{"num_hidden_layers": 14, "hidden_size": 576, "num_attention_heads": 6, "num_key_value_heads": 6, "head_dim": 96, "intermediate_size": 2304, "vocab_size": 16384, "hidden_act": "tanh_gelu", "norm": "layernorm", "norm_place": "pre", "norm_eps": 1e-06, "positions": "learned", "qk_norm": false, "attn_scale": 0.102, "bias": "all", "tie_word_embeddings": true, "parallel_block": false, "init": "uniform", "init_std_qkv": 0.0212, "init_std_o": 0.0, "init_std_up": 0.0212, "init_std_down": 0.0, "optimizer": "muon_variant", "learning_rate": 0.00629, "lr_mult_o": 2.0, "beta1": 0.93, "lr_head": 0.00525, "max_grad_norm": 1.0, "warmup_steps": 200, "schedule": "wsd", "decay_fraction": 0.758, "decay_shape": "linear", "final_lr_fraction": 0.0, "batch_tokens": 65536, "max_seq_len": 1024, "doc_mask": true, "train_tokens": 623300000, "max_steps": 9511, "dataset": "wikipedia_en"}
Each number is 500 + 50 x the weight over its row's rms, rounded and kept within 0 to 999. Layers, rows and columns count from 0. Numbers have three digits each. The size before them is the row's rms in percent of the matrix's.

# layer 3 attention key, 576x576, rms 0.0621, rows 125-221, columns 288-431
105:519456540504414522541517531556493524474488486454510459406500517536535501399476515505525496555461569477534425514522491571462469471474465449529412540472492460445449537554468494549586529517381446408518589420427555499504595512555531609489527466523582482567552579493437464552508451413503567530396526472527492488455605472531517571392531444449514439573573520492477493448525474512479413526432468500479495438542423514432519486503453527529486
104:511433550521499478470477410464445618484484424429595495459443454439490526465557469468587533538545545563521457389508477564520458502430571500581477498573547477576466408448527518586400503508511501428559582574484456550543488503464480533399494461512565538491536493470490426457548486465525495479526526567476456484585509493542435546450517615501510477486544533515501509569510505439526495492574454511498529449456434356546590617580508435570513
100:476498560480455485446553515589473477441424549617532491550552559519514573495456568531498520476560471518461498534559501516564454498532462600450391504484579491590431463489464435556547468429428558474558602537472452395370501510475458507546458440508532557389492558482480525457477573431492559585526470545487492436482462506512422536516468571471518502506545429560482466512382592538478518528505393512426455429436499589579550502570473521459504
107:482469492578587522433533486463522503453480497476477458521476549497467424519545494522361522525548422561515441485491455473576549532567499432537456423502549491595422502476456592556426496441475511508509594563570557561442487505491441522536541450461543456456505532491518536445527557539505496442497533453513504487564458524481455453555497511457533433548562484501582599569489534448524479418531535596544596529565548466448430446481525516659462
110:505450485526579522587417546484524476508591437572452425589513489515585460431494594471474555526478498540535501431517474407435564461469527602432523519530496443470596491461561391473554573525545505446540487466446560458459528472428527484506520504516451517555544510572478479420495449513485622458529455500528510499420433496441558421508527442505509533528472538541449475409569481487395525412513550530618517458527489580503589516522521396438469
104:530438486543482515478512470507546482457566450515504479497433455514502424448441510485438441457490541510494568450451436471486477494437465490523517479576537500534504557502506431538538510440475551511408522540537426522430460431469442518560505478442507531461452572447469410536428498476513589549537449482452519561470532468483533449534551524474383525565433459550504435519469565518549490473517399505545497458459406538590514494445529524555492
106:526462479511517592544443505464552544517396554469514507471522461496415475427532529471453518392452463501507445530512502480451473522588482495491446525560494505593556428505490602529623484499498519501572555559515438570561397537536465467511519489550517425540515499542538497483508534475505555488475480527493548484505548493438438519457472509422483513502552445466537453584484384533462489517381473567413421562567535502532498510499512509478416
104:496570456496461502494555463537461425416512430531526525514587493592428501572514507525470455486497496526520660518466486542444454433551489541502472457644448403522568501512436462463559525536532504500482506499509433430436398511538387432460404530509423532481527519392528469568437470551522515503560579433423533444413520581525448479452454488513491452426552469476419532545468479473572445500529531547557519497558510518565587468456555450509488
103:522510466510540495456511534492551501554485442446504445521542628468526485507548508470605400416549494574485494516483481505481478543547453409449534507504408442434459442511403567508528567458480596432496499540476538584569456446492526571504480534503528467552526457504525534558540518511581490540506568530491444457570521477430442514471542478463522523502466475439610507479536469496375523403486438501489554554434407487586538515554503465398501
107:478435505576501547466441532472586549628511562475410506498514438496511479550572455531560514468517425542542473571548624505469460593576442443387437517521516564623580596524510390484570441423514553485541530564466418525557555422511529474445506393492453398475557531478517566498539526415538514488439410476536556460538499491502518479481501601526542436419551492468433454457457428499445444519422544537468493434639385436444558444551489469514585
101:483551442524449544462530448469466470457479565490500490438485540567495557511484548445536590485494467510530546518547510527542415590560482383480453487567496454437489544506478530465512447416561441472562585511487569503422514504517539559508552459639550481410487484498462432485579544565510436481500540451500498427520450425480480499546542464560507451438485509445429435459451493533425550556544418436520439567519446500478481490487489569522476
098:627456494483510448507465577548495493453494552507434545506430512427405464472583562474445552517483455493495480475535546459557472497505538493507491522421561489451373506461558563473434483475444438426594536441470542501431543468516557449524555551422434510498541468474521424538468539457430507579521460451448535558492518441530417358513435472429361487502481506555550443526530580560512484541530483498439555493502428525519420530527543526313487
105:562463428508541494637510471506523494441511435581460604535511503524565429443473468529477503473533497452410546534497522490525446512515556390604458433517570490401486505473601548472523478515460589444506409453568520438470552491548518444598531515515519512483513583646499434546464534419477596576570567515461431527539557496415560499525533497505479462469532510511505495409498526515538507456498487421482438483406465540434460461432505460502507
105:543472511542655631400463400480523484391422485507469459532400461577562433493580447556588462504537524483501511575410503401497552477514550490417474503540507506548443484542489502490510580512446412485551405483441517513440484547522483408463477469492477492515517454482525503521540455490483463584435457521498487413532474527409488487556409507602457533469499482500442515528501544474447530506489440485518415417497555475520528471432527426476519
107:449547468566450478553544478519512417426477441448485531512448428474403523457478498589440517497565508491492611604507378492517487613480592512431561512459449509419536484503509493522468486467526507391517546625503506485550455554529520492562534504535466438390492497579432429505491405475549593486493561520446544556450575513599507486496558527539487486473470524548447549483435655483529427548393497518505473424562474573565494508413513521562571
105:511510425523474629437567480434418457447538426591544604453417533537495537545433491472467518528451504505514504580435455478499490462493608445467511520589401527475403585484536449473449438507504483448458468410513546550557558580539543499485570514535462423540473509428506599583558449552545572476493452526500478543557500453586396480447521435509537453537544522543442557561478571586593608568494443449520523515580538608538449477620495598484520
107:483584513563532428511580427594475528524519535606550417430493570500477524464446448424541505498460517409457507481565583483506523547489525461500543514566474413482445510518477543496524534546597516481555484551447581581600453518520448512526580487439521506503528557366485455452580516503496560569424512543494467425602446467541404516406480540538502512484398532487480522467474544440522491476563503439519562417529506468607481505520473484551583
099:528397506539494528476480459553532427457514497476533463448504441593498341409417513518517515635381443406513463545453514484573492522478546401545583467474550453445501585578414442456507515481534520536517497466528489567516556528466415494548547481566548432524453532451469479516501506495613496513474530481522526562621515494454490550459446516518484458477477445536512521389534589500483446484548585442522496420507488480451595464481427506463562
109:441486544568534461468458504572530460564531463534474582493451535472446489510589390532530420543551433513534422500577517485528484514473475485516422500505454569518536473477467485503556523502436572460467465512458488571509557541600451488563468473489546462445558574517480552523496417391495496533462457481452444619526438599440458556458511543450558458418517504472524478514516523550578488456497421498539524530532526453467478467539482610425447
106:462530497431620531427558544530517525491579511479516505490558516540488472512549562517464450480543440506594495549539527527562464445445494589438441591587560447478507545558552494471467461646515596541479492403452470554521442468558490534516467379535424469422496487438470495446603497510490526410568533452488501563602545463538453507427605525506560461489498518455459508392420496460563554484392523494517468517504434535564481546509437436409517
105:491567489507597498467436420470443453481510521463588435470460498504403481496499513456495550469537448506523505619506444534475580422515510511481516480538535493514404525500544545393588499451491543454519444456461507585505484479433510570483509509455377506573486493499568529506553465414465442503543476466480569463567521529535485493511494498512518452455534445456551495525589536516602559506523488404565578498542520484517469394488497445560510
104:474492567469468602501481519528539569447525561517485481543488561473480506506446495523507449495608437532624436415423510441526508486367394490409501516508612579502472400494480324431550503585463585510555555541560438531481507535490434565535381567558542498563455427449468478525534440513501536449473426520513493569509576420493580447429522392586457481519453540465393481544625503524480426470454554462425543541501461513520521436531444486536490
104:491484516534492556487553466466551488487467660434479509493505534496450568565559592456497475430482525506605432578476430389488438519395501453465468565528519465473417579480462474510530469446458532504514443525460563452523593491440564416395542356469494467540491507573495473445516439530515417558572519480522492424529505427468625480456518506501487459488536515605510436514466462549513494542579499528452592582486459487546399532474603583489412
101:455450481568547440584457509454470532439459549487608532459533551465427433447493481464476512570507566520429394529474566444507492473534534570481469607509461509547502490472464537455457519495494586380480477508478497506586459555484552492396463501527505572492451520407486524430488427540539576482580508505466428469458389457624487537550508514464467550520464418551483535492540531456499474466620548549544461396494594526488495474494517422531557
114:419502510488517405533607456492483403499465441539486495513552602491477565534577407515395475465460525478525509532420494483537446427540473498569487547522490446544544422462479492491473482573601557467484589485574435464431597541485579523476566525429496410525507530486473471461450488474542531516511488479448553496499453494513439492470464566507539460532488565528567536598548466471524537472450485595520466549560419457511415504499491533544565
107:481509464482499542472503524572456481498485575533449432450537617518514412560540558480437557520511487460524562438579487500499430512541515495400484526460433477497530527529514514558490540492503569510468502410471512400534595533534556536416463554587496571487526565592564503507483457456532586498424444490556553544401490523476572478484475503517535413456455443451508473505514522505535552511476519544483481488572498426446425545500551601448619
105:532517504536521474416493431520436510389539505486577483473450647462499481534538475503457469509546479622518511420539476448516515487532437443551530471576453498578449481549382492563528519462514463452591459532468416459496514434451632520470466497439599498493455413490485531496553489530436385538527458560513444518477438591445523467537497545520475460447525522503465570532430495445477564467478542458454469515592535553529403496479435466590435
103:533538535454541464524505510508456566508492426551465465540436567483517448470468531560545466508539457432521559492595594621533452577499539526496520479417442521545471503589535489526474481542460522463481435498538514476584519475524522457516564377456374476523437490513526461456440480423529607511420565538552479518535476429498507508472456454520495452472430496463505626509451617523584527419598433559525477531485535477474425507465483493499533
105:524450588523491516547538531446442458471436510564507482479498552488543471468560450527564419472493491426496579537555494561388419611497510545531445566459519434515500461568539546499482492508476539415519470543425479429491517498597531485419512597545584538499486586425480477415527523529435481509482506437502491501377471470500538504602557523486526569467511374547432528422392589505461515549495501530461567421490525551389503475520424506564566
103:421512403449461507467492520493529544490492428383539548523499464538413503504491529588571467445544517551472447568539462493456413467571463441479528431357506496410639485580485490481532493555491522473555496581554557458565613579444474551469469458543486503491554470446482412489480534469579497549599494537497506478462461408457442576590514532494498578494530479544468512542468552444574521503466493444483451432558379517542463512552506513471514
104:492524471480489462503483488454483402570526401457475427500405580588378510462480365482567545510467522509507401528385559580423517524541414481516513469516534505513403413577514443553536507444461454478600394503445620484518501530462523434478494522553492503632541508519512413530549566530518516463549561513507476543622482545516493593559462518457505584492523376493496526489446525541474448565544470483536437618547493501534476451525504579500513
099:503432448590437490515473578505507558522536445545563550522455479445468457469534513574502459589550448541514502422563613550476521528393507446621543584488394575527487419485504538436575435473525472583590572475441505565515506418439443472466538482486484463446450481487474428488430392544519413552447434465547447378522529493443470505485533503529554537444668479523509520551513496481546540482546535484487482475515523563452482578468490452467485
105:498495438578412527526501524558517455542531491502391440610445533461501453465518551519458489537480476477458607498530496532476479470582560501451423479436453566526593469578516553552472588514501431463603437551488506549470568530522461469575499475500439441483526437565602458560470551505503465438495479521565526512420495478540578575571492419516625561477474412472434576440477454358521640502479427455474554557546487502462512534522484535511528
104:526547517461523511492468502526501510472511540478520435463536487409516500478544567449534480510522458547498636484534544429505464531553560448487399572493548500473476489519466511547525511499479580587477524438509508610565556461522555589468606570522510530461584452459605520413501397514392449470496451562467600475584593420450489479498488537511553568481579478481486486453473512664555462489582369477533588493544449471428550465545386426499517
107:474525479516460562506473488521519492506539515520464474573500563519532493590489505429438469457560485439461464572449479524425531474428502497565494500590492436405490404527529505532502486468567508547420431500470535465466583525455486508533489597449545513526534524571448445496560469424472481445486518447518436576487476440557505532413515580461409550523468486491507517522513401552364511502623562465567522485461523533465539573479530509469474
106:537491580487526438530423546485470534584430517547429458496428501450562506513557561532547543463515491458418528603482511557446539586428508547534499469518539476560496411453491525469519450476510587541512535491478554503495559532461493522532562404514484457530623624484508546427497404456417489522393486519588547519522501540398596493461498463466558505481484405499517469537444534456468515473558494473532508508521573581515515511500407402494479
107:465518465471500543519570511570444482464495488496510538530440458454473510458482545579439549493463505504542512545528612487588442376584471533535586549516523491569430552393498503402462427462515452550500542445448414563461622521485489463480567453498523546398415486531542480531550499394475564525424536389495500429597532479489511436490460406517582514417509502448564492540500452547556425500531473502507511530598406477455518503427478406561505
111:493538569513487404465556489576418590530516514458546490592487569460633441508525577485470510578500524517418498468469611489556437506490522530525477547610567491458430521481437486499478527501519531539478440489506440457571443502527568518449472471488566566513599530489456505534619507451499554430501512471558501536492468497454457418501472506462570471581495458526531538497488551414448473508496589541518475586475555504521483485409467487507498
110:489471531477453510489506484519440496491625493510526516488492510517471539490473530535413531489432475543500486487514516470641507447431570496515496506618506403448397542495487529445530446540478425444493423541530531475458442501459495437489546464460476476529526402537593456550498539518488501485481596521441583442503466470528535504529512507541564507517502474479455494448444534455478493477567509547491452458449438482517481494477569542493407
101:434495448418472485438531547552510485466458454462441464468456483492484586484411475556464506539405507390580523492444417495439524460532431540440531483485461428511483519504585461522553561461588477520468463524407562575507510551515541497601448581409541528562605508612482499497486501411589612625533514469541408497425521620452627494565517413447442473461453369497569432483493487560538451538527545515527385426596508485520536546578465552586519
115:514466483463534498576483463462537448485519541579498549473452533516597511474511517496459553466461458410419454468528463517414472523557505483478412458515407560556549527569416400378569489602508484511463459454482629458445448505569540441502595503534500430546424544421446545494518505514558507505427425393496516542528401507464555457477505478587491531503419406496501456600520463547416669540537556476521490524555584497472544489529536483401534
101:534471594571576456516548538514447467537480532485544562507416476554578542581508447548460523447542460503442564538470451554539537495460546487501537434534552518472519565491498463471524530537438441512479496476503477526495458436426394460629550403458493558541491480505553403535437516459603560496565539532469482471571551495570563514483594494457523541513420370483494599545485457448487488463487530505513568606586501497520599546460483478558491
105:514477481585532570514521439520524537546543413506484504445549487441482447565469472540414416497539465528513462391525533467543566508572545474455452532510484491446541532523538464531536565485545420478467459469518505606472492561453542501571500551503500609455575433511548512422439573520480486487464645401466524514417464433559555474496526471534579425434459420524547477462397497504534520496501516636506468467501540545557498404403574597565524
112:493551519462444451556551442491521452417369412493575516456485471472500491534513548499506544561459493492490568440572484406394526525584512522500433476565527454536506482494530501514494500479455498574440401483462479487536433478457490513482485512462433485537568500488601545419518416456371604539491486490516547518471482378578584461592537567445623473517460565491391500553546542448412539488516556479487545432518472473475530466497485413447529
104:527441461491597531511514518483442527473420411485527528458567490455446482467482501498457522468599424508535551527554458551562594568517430490532634462506462473470433520460454522682519477439451536506538381482509477574603506476467475542465484506462534537454498426525585475647556578528469477438475475559548463457510518476465576469555568567515488521490459395487555505479524537461469422489513524590409464537505451514559531490568516558477464
107:433505467455519480529497486552484448549405525490481608584482519555508464402577568497471562479514523507483571490548497522483533522566515533526410585540443545557574518563447501551486495477480492487526446432530428480590462582505559496475502492558529496490539486493501600481533475515565495442503574470393579504482467598463508491439459492555575482495453411422525550476544507513547483448546600493497485513468470453486428464495521429425659
103:507505468535510377465514565498492450589517469527552555429389400476557538546453537478493491445468532442492573462527536494481439441530511572507433559481587500540452454486464432477569508366483451573529479511409489457497542568455519503467548498515573623513459425498443476525513551502438452503445481502500548435536400489536648416541432512511504485480425417460401482489500476477476496511479537464454625572452610533526530508490444528510305
107:516502464548541437434540406479433472459455611570541508420456522482513477514572509483555481549491520487522495493463510590486475450446469576443481550499446619498589523478432516550508418533564544443544502446436545471423534622554457573545565459413422562481475513459527506457439502552475471503475511591519573472519487555602414540555515547359408444528554475501551494611580428427512485456512402518435433480472494498502426510470611562509479
100:527495493442469581468520481476521532526504504422507478463477437502454560553419477582559498428581550506578498388511469520403486484517484569492496496453521493474554470451485477542546483495532560587456580536503444496457477461547437484481455481560525512460511552550539545522486498566445481520589423551533500458470525507439539465427617469501441485491502432534495437414494476492417442504389571474512510451513506527524582535481550610503448
106:506421532653421467526596497414501515430534462527518432556556465431474545516479555469478591383489390425544550480508493435476493613532437498520539495533533531560521585507495465534490575479517542512458502480440461500541513440507431599402356616427520449486598563451510523476584548504527628460485490505514517501474518527527543448380403540552494445492532521525425451502445431467586498508514546561521469578474590495491526460503458545534550
105:517442498562494461524469472490489488496568468487501542576415554495523519434515464459556525516466428482461507581469484500509444567601572490543433460538483496484488509514471540582547530569500482584543466441488600459414534579560469413419509423507405582586468617544507578459509587462501481471448405472426425513527497554547497581543444493493560474555438432550489543566537495475502530464561461438534393509521487525416482439552491522453482
113:535509504541461439533427341490503535552595419511547559437406536426510424488559480525473548480441515575501500572606488567580488475542479481483499552464564465466417590574521589542484507546533501547530511514518532462530469485426484491475586402617469516502430512344533512549545373489534520433465569479520445517509491491399518480467488550466526551520503600490468620414518553480571516499462447446491435468538446547480543460564513529467587
105:472468507465516497370447520512522583552577485471558440582336493467516507554465440573500463559564563500520517454436416510569411565453488572516379516597525591497523502527525357529529517435493450511477612458478431448535605593515470455447497388499482508446460487474422546461400559531410476584446483541575472443531566431540474452501560474576562527478554471584463514439465495419535430567479478498593501493473502536547503453543567498476483
108:446513470529383582448579519508460498482489405433471543486457442563509486503447578559461462493501401607427556401552488453485460405602481511516592484511421585370438490432445573487546522446425543463459492470534473473495500524404450391430481464480477411556429521475424483524428454556577481538496501551545483463549591488485579610547504443509512470637490498544522538512485464481496533468476532487508489490505532530471424563503547468516399
106:508392544530544492514528527452488529421510538441451543492474483474514512488578475466495564490354562450524443516516492532521516531485510467499467516520513539438480478415519494541516514530573503464527565493464489494558539488526515462464454515431470484453583593507428446440447532541427384480574515495426481526472485508562532503525535493507505518474490427517585559608472476449452521574451424560487423472499566509470438522522469496419534
111:456564532500459572550508424566439501461577439521465447495562470635542538470523552526516559499554393494538525520489546450380614564530556561562525527519459487455550423512515532440481560489527540546498542622524584590478482526490416514480518474511489513543480498544453542511480454394507509459540536532490583535538420557518441518516437489476556494480459523510553427436498495558577567436485523534496529471496534375509471607494557518437533
113:547534493613493394491482459473523539453494640453479485468509511481510532447571538550516504529472545509486489515561600492582556451451493434460506614537511400537492478508488472603513479479578405489445430487499564469467467548371515551478502444442571504447516551560515424443476503482545480460514440521479537509437526435519555488607538552461570552465514474466512461459565405516509476469547479508541428641550461409524500437442524564453465
107:438509513481552514504561399461412504475566495521468442463491539454483561473553484523574448527607527587459521400492440519507395408537420431458535564515500559586603567641508433473590449601466530496541550430523528491533514488510509540499524441529497444490550508486572552581506496557476476517556548425487467497450526481552519539537521450547413532391565520575487500588442501551482508513434488502567564494553495553452488478504490518515497
104:459541511483456487455412555506555475572509479449503422485633500517527442510464496595590524517508444513505396409449557541520568600531462515510507480558469470569521590479627498456590476464503508472563562542509503512487554465528406422502478508525466488504531527466535514467477455453502626578476535446472544532488488534438456385554517455503564523538531550502547524504485480495465461589476511466506487567511486476541529489533508401541482
102:489507475524519516524462461523471436530442527539571477477574544496512479464523489493514630626497509547520441463446518527545482534424527493536509524458349472426514454497495441479501549539431571456510503466467538581515496494486420537427498438484475526466529531518472619511551507401550524514480487610569589557586484502434503458445434545436577472451442626533517458560485528565415384438455500492562553587509490485489464493563554501499418
107:388535536490561521431562414482444452451510587410563507550500529462554552455410497481551558531479563487515548442500515565538558496508531471579457528585512580544477463546511467455568513506525514572569431535368507610519617476472502482500481506530542474437566502575503514499616516505413445429448539484480554564443444511494501572464582524490408465468536419542448505507522424532562576530566460481522497567424515475479521523494489409495478
108:553485561468535583542429492505497532464501474418530525490405476488463558571536495511440625465443576481574503525479439512527514489552449564511527491504555477389517462514457431484467470440473546454539495511485536469590530505482537566494528538506442433411494531552472536541495502452518396450400556507523442501554456464521501509512501501506553483489475565423465555478485549511515579524577469497543419509606488532526606474533521486547470
104:342514514569395540517475505536479462503523423518497519590549556496493512579438472457442538524450417431558407475568467500505513579455592534483456460418443482565487500489509475530464584479481408385497491425536494598488489456496564475513548502514515526503485531454506418641460470519513530494514501500441544502547457428441427489445524435627570496456484499498536450453484522462546504563530563497493435543508504486492440518508515497430569
106:543506542421450441410476415573605619410514555534510453548528496535496588449513511476549473464549404436491489445580514427459434551493471529449410512445476447442504517523510523446549469464461542497603531520465477491454600492490485592407500499496517509553429489485507508472496550556583516427597502519497498417419508473520557483442507537511605559513383452482466475515489463485458482475501496540487464456524452619565495510448493512486513
107:575508482602540510522495575542422453444372548570627447578470523517415535460490503561480492447575514501568583518544486471542508466565534452545562561569429470606541453498522459532557511471519607484455565436561428542519443483550476409519553563555552502537566412458459531481485488411467542441344579500479493471534445445440444463493560556541536420598504536502596510475486527448449456411585496532506515498542439484556626456429556482476553
106:508543553510517453509496532538559544491393550541452462518525541464488409514421516478446438514469442413556495455478479428474457455545537431467375450539540405416507481473475383529499561464457527453477556569442522603570475564420465505511483595497445594481484558506540461488547596499372493555508491573457416437498518373472546460445517471493499521464553419514585406504443463488490435494517486539514461394562503412460474530435521585433448
103:630401540538532511517537529422556569541526446504394505569482502509478541532507540585484524460527493534477544466481447447506497498434404467483409512511492479566406451521519537508528576495560449494538505516477452397511581602507460464485527498469494485397485572541523516502492574488588485435529485497501493498427487493578563409474383622480457570501478532492626507428474505546512556403484499561565451513527562456443474588515495532531555
082:495432492521496486507490523502457444462492490508414461471563459536608483482462545488469481490559475499587500571467494508494481397513452603479571521447506550435499565457456513474484520514492595528499562516570535600595452470544527441448562533503553527477436437453485484587512563471589571481530549510490490504580520507534608474469488506606457551594603524507433505545478437522541468433482564524495530472540624533463626480555451476574493
080:462556444491456499452572478482544499480447459446399536445537511464544559521527528527474540518458454559485470504488471466475474506400536470487509545495470394420434493488458492438365425595537425608458533563476514542443516441489483436494548512656402539483499525584513536538495472509525576493526541541510414561485506510537509484550471419491466535482513596481461428408455487513527530469542449549552589526550468539479494519543467487547461
081:481560491460405570506528479445535474500439505566551494510559503433527536485516458400525571509503373462505564529572550372464469509485492492507483562558483531443466411555556472556548474545495470416482529457406482529632452482473615433444431538556465503397557409371492517539536435541493476501467458570537498500563554543480528418567552486498477592544490458621539450508425538563505473525500506472504568469371512577540442500490533513462517
081:521506441520587445451537431534513459565527524501584390492377523582453447480546422500575539480439508460440501465523404488527512467440552517563503510552510543506518629510417441471516540591458509481499406482596542501491486494470454476444531469451529499542538483427444527474555578508447518488476516529543477492531526475421498539532467499498574473488561483560486556455492455422482443446508467498521497567537503522532493402412448485489527
080:484534540430567498502520451545531476542528477454484500606585543470460426534540474472448538540500347458483567508455494454595546554395502510447524426611502519446420542579486476569506427530429425401535454509477571465512480551485575441600569530459505434403481535552554477464564548545591486533458540445487578485463581513515529400560498435502464480515513507508485451479359436592533436591507401490475538473545578517394494483499518444511497
086:512436459539552503476566448436498499521489453532524372417506448457554498503444420430500453495534422480424528505495482457556540510528478541557463541567510477497440512443497501596631539534485558489518508519496384457439476436452440546462477467452499488577476495508575508528519437528518555514526489500497461540503422540483555502542463473482497474506495440563464542464524517492510549563462318445591530511463546446473490480481502537527496
078:455488569497497568471510567511510517437588577545557452524500484426459569483518486430496548502451517584470530453474488512502529447544445594434524537455488513485543515503506445542398528502443535617500488493509434510494580540429578507486500460410465472468548509494473577511521598471415454429414582497412432470455516597419559486539407552525524467605601485558458544405539506619476525452617454471538481591508497463510503397499519527511484
085:445437334533505407481405435481517436488485400507497542509480512466503447404587527585550514384539505509513443514496448512531470578516413561486457501534591433507455456536524419548440466535524519554548541473483570451523476472456529564517498525517503403519493502432508443607529447425471422428462471444503513580471520539492486509457431471510422448472407471466541443409513459446491507484480516603502513511577535485406459448484491433457476
082:567546530443493472449520568471481566500438524542512479481546555524505442589554528525543487389479506510519432552458454467451513612473463475557529560513662521406405535474501549542496508555449506474463415516452532483520521463528459485498497487509586476538514473509439533461436538498524409488593486441475494408584439463490384546547491455474495508653504440447517491509464518384516471522516565633499574488538507591489550441543505472454546
081:474537574533446510487419527479495454427479460550441531448538623491460491415533528484622588425542491511474663478468438509514539532481530514489455409419496491439521500499561411520452460512530519474458445441488530462377421467605524437502500450512550489410520487489507480492526580497532430438578484555511452537478574539494562509424529507437523627465458499517535541546604473556466492551520509575425528512484488464528536518486490534445493
081:472529538461545573450457486451519484530394546526462513524401474539523462446484359508526533496457612503495499545516509523482428513530515458358513504447532498537526459440536544519488410529623589479424477518628504442576463518403461548435381537505514434450498555538514525512538392453515460428494454587493491493474530443502494477515491529465490397511496522502542464506501457606513522520522454461452454559447561488531460524574570517566468
082:518456550482516499485534540479536446534541468534487457596584559476540474538420513426448588441477416542572555510488433461531437564569524393488522534461521458517511490445507529482445446447449534572613481448393580486515513454478550484522533489454481481528454553519544466476410483471520480469489500456520560380443380543450582528547503526452578463534518475530527435610558467540544497439454476514411490471523522478471482374624480503542429
084:580433490505540542465470448460460570483517442501549518470436475523499459475537517529558581552492558493469563518445605411551539580513375494526473597511388523475552522515493493498471483483325574482507453510589529573520532445537470412440467435466437538530572581456528584537477478551508537569484510496537515502392567538471438553501510532567471510518525481480546492570385492500564528544483459543512492481579487521528521573545464522481475
081:585542522454465431448464589452527517502426447481526487535580506491555534508489475432517454487405524453467452456528555525568517513512529491448447555453317454564481536540450496485532497556382425505498462431420489535447450477508499551513520506571495541476543543474485530466490482528525506547549434545554523520561474440443530466522533557492523432520542591564454521481519504533497442472502410464528475572438545531473603507523481526456456
080:446499479579390480621471517497561568552474452391485510449533560501528494417415415468553523440483509587458526630394507514578482464551574479488483465507480423485427470486462443452511521458549515466504470446457461459567457526409406543468444517558559532533489417528517519572550536482414579489501586481526534537487466521409632528519552405444462462391562488552533518517488528436473608518620478418498444519482460484563480449523464423541566
083:541462461508561501594545465466500447554519472368420512468506481485449530538491469598434537459542542443447394472482479541490490495624428541540507559476498483432493544519510480548521510459515645550490545458516500512476436515480440488535467546470440435570504548521513526573539440502436525471536560499557569519576499443469420514496471583524586546515575355592458514529519568533463558522594569410502553516518487431403497496513487469492483
086:526487441520544500550428480466477457482557400442481452524437568570540464518507432461503508425494433608459490530410564464517484439518484448461506539513526549494446493455489463560509545566582473448497564400490508569514602444475562523417482483472491443499442435474410551518509540461572466484463439412525456498480568536467468486499395528581551446507573469533477557447516548523487384344522456431565540520384416512457513529495467482487509
079:531505452490427579590466474435462553593588512416525491509471628517456491527488437426421635455402542476480498443509458602485510533558480498462401392617438499545436591499478561532515443524471629522485417524557622467542520541390423529547523516496492591509470451528492517463436548591498493583474536460517528550461543495563576509460495485531480446442369541584536539537495550419490586537470534526584561542567461509467526509528478448511535
083:462477477487534383462588596570628491478382538459468407549486491420493516526574528470591476517443504484487543427488523480422430580473557447486527563355412448515442524518538541436490453445563508506527538545571518448513569489521457474538552456468436512475506479597469508446535505446486552555476512545567568435561434531488496540504518533543536502497511562437541487471459487496532521491631546530467476502484457524451573431517440496385502
080:574453550539571555528395496535542502492510313423448358538510446593466471590532471468472470529514457485513530408578565566525485520534538463458530520504353545492506487568440483500499503454431556493419543447479513445479461497530406540507468436548524463501457635393485530499482537450527479379477469457488541432433570508414473508537513479456497600476448568495485512482481581455462525529533594515470471487537467521482465537484452431459536
083:506546563481574526569454542491395513397549425538458526497450466615498432481512494585368514454488564580471442535547574502505432465431439449600526507477460527627527517392375514551595440497539468322458434559521427539455475424536405504506511562471539622549473506467422536512528420476517486434458455482588452459579405547371469525358469552487485410555530524489486500499594579478577459463493556578542503559496437465412459487515442501584519
080:619480458497538541505546453483465518436481498503555550546516569506560507410481454478401593473560504529498497507552624519531453524500553573486518558471496512542385477521511512553444556519434597480526481508470440550493476567602353388431505563530512599552418430558441465525451509502509515500493464509530513367593413461487541479440552432516559486518436582492559539471570519440482533554463577606516569495585401460457397549511556475495430
083:512557456468453513564521451473529451453517457571514421552435504479512543470499539428553449564511392517418605491403441494398550520505382594499537429572400465557500505481498520545542476539476474467488594457487574436434551609461526615558540481475540567421435431562543503571422497503544435463579497494478466402547604470473516438590465450514456466466526505553457435547492522587520513430557551520471500526521502442496451495524443443528469
082:513548533506487498494546557533564465585534465462473540526503511482559471409508535528459532524388439424579490396462555484490393587472551475455476562543478538438507519558581567491527481547564513476557470545514451540497531488419527525472452485425519463467543530480494456522577491453487532471596503486508473543375487510500545470481509499452505371432565441571474594492544420523547478494527482475521480551551463574506488438504500533451520
082:466488526515461471468536483439599513568490539551507468366438503540494489405478524469482481442555516445573522493483482453374463481542567420456456477528525412445434505482417478471466506571423575452451457485522473619487455504548567478450444507484513598547442502518441482541547460496471455516471548476474460504508424471511534478521449442494505445496504532510539395517521494493491467532525483475515521425502525513614581444598554494517467
093:447478478558492425445487514461486498474497462502549507502436499477525418448484497467420520606472508493503560498549464446565494417508596445424561473590530524569476464448573536524485524488436471427527401523491491472487598471521458448530521478481487487469511400501461512431446498526484462580515449474481458504510537556489539545508470462506542470543577501474551551568588560476568426450451533420528682442412508549413416375488485435513469
090:536412525568525498500525562541551600444561583561492493517549546461573584595530481482490550416492504482538458444449454487550456370444578459498575427495530461508506525425510509569466483464498541548510463461496449487514499560560487493459498453452520522503445478470514511491521546537570519411543478491482500597477459468499533504500502553460483516464485589510524415493512493463501617604495519518516496444391534511554454541434491581473489
079:494449635489472472435412474569557508463471530467527451536447580528583357475517564420478424486594552490562489457527487462639497417436526500446538493526554501489444414477525496562486548444566567575484492576405486505434547565544524511470489506506439481537535424487471521529485468511493527504478470492487499572640544517450565444406528582536489480483520540512497437489506476454409561486582456543577469491570537453425462494541514525560537
083:618477521474538444524479531552545506411415582485480414465493566573422480519441501588516598443588556590447487548463558543467523505404433553556517483410465512438511407474535509520457453500428487491562517503470554426520536546424443513569506511460416498552475557466512522499412496533481502525498418503632506475544604438382418547495500504471552538440546521582557480490480430495453580459495414507440525510490479586473443510441509443444447
083:525579397481451489498474463521483503419520464503472416409515527545463481562437421614406515487518469436542511489429537485502522520536544513513503446534615472464512368548432408419483506490495413603517610476563403447473471471523496530492524470413503513456418471502507545473447440520532463493520500524531486397480486604549431476486477464557507438472443573532548463504544448479605561505576515532561506513492489439441472506445577453471493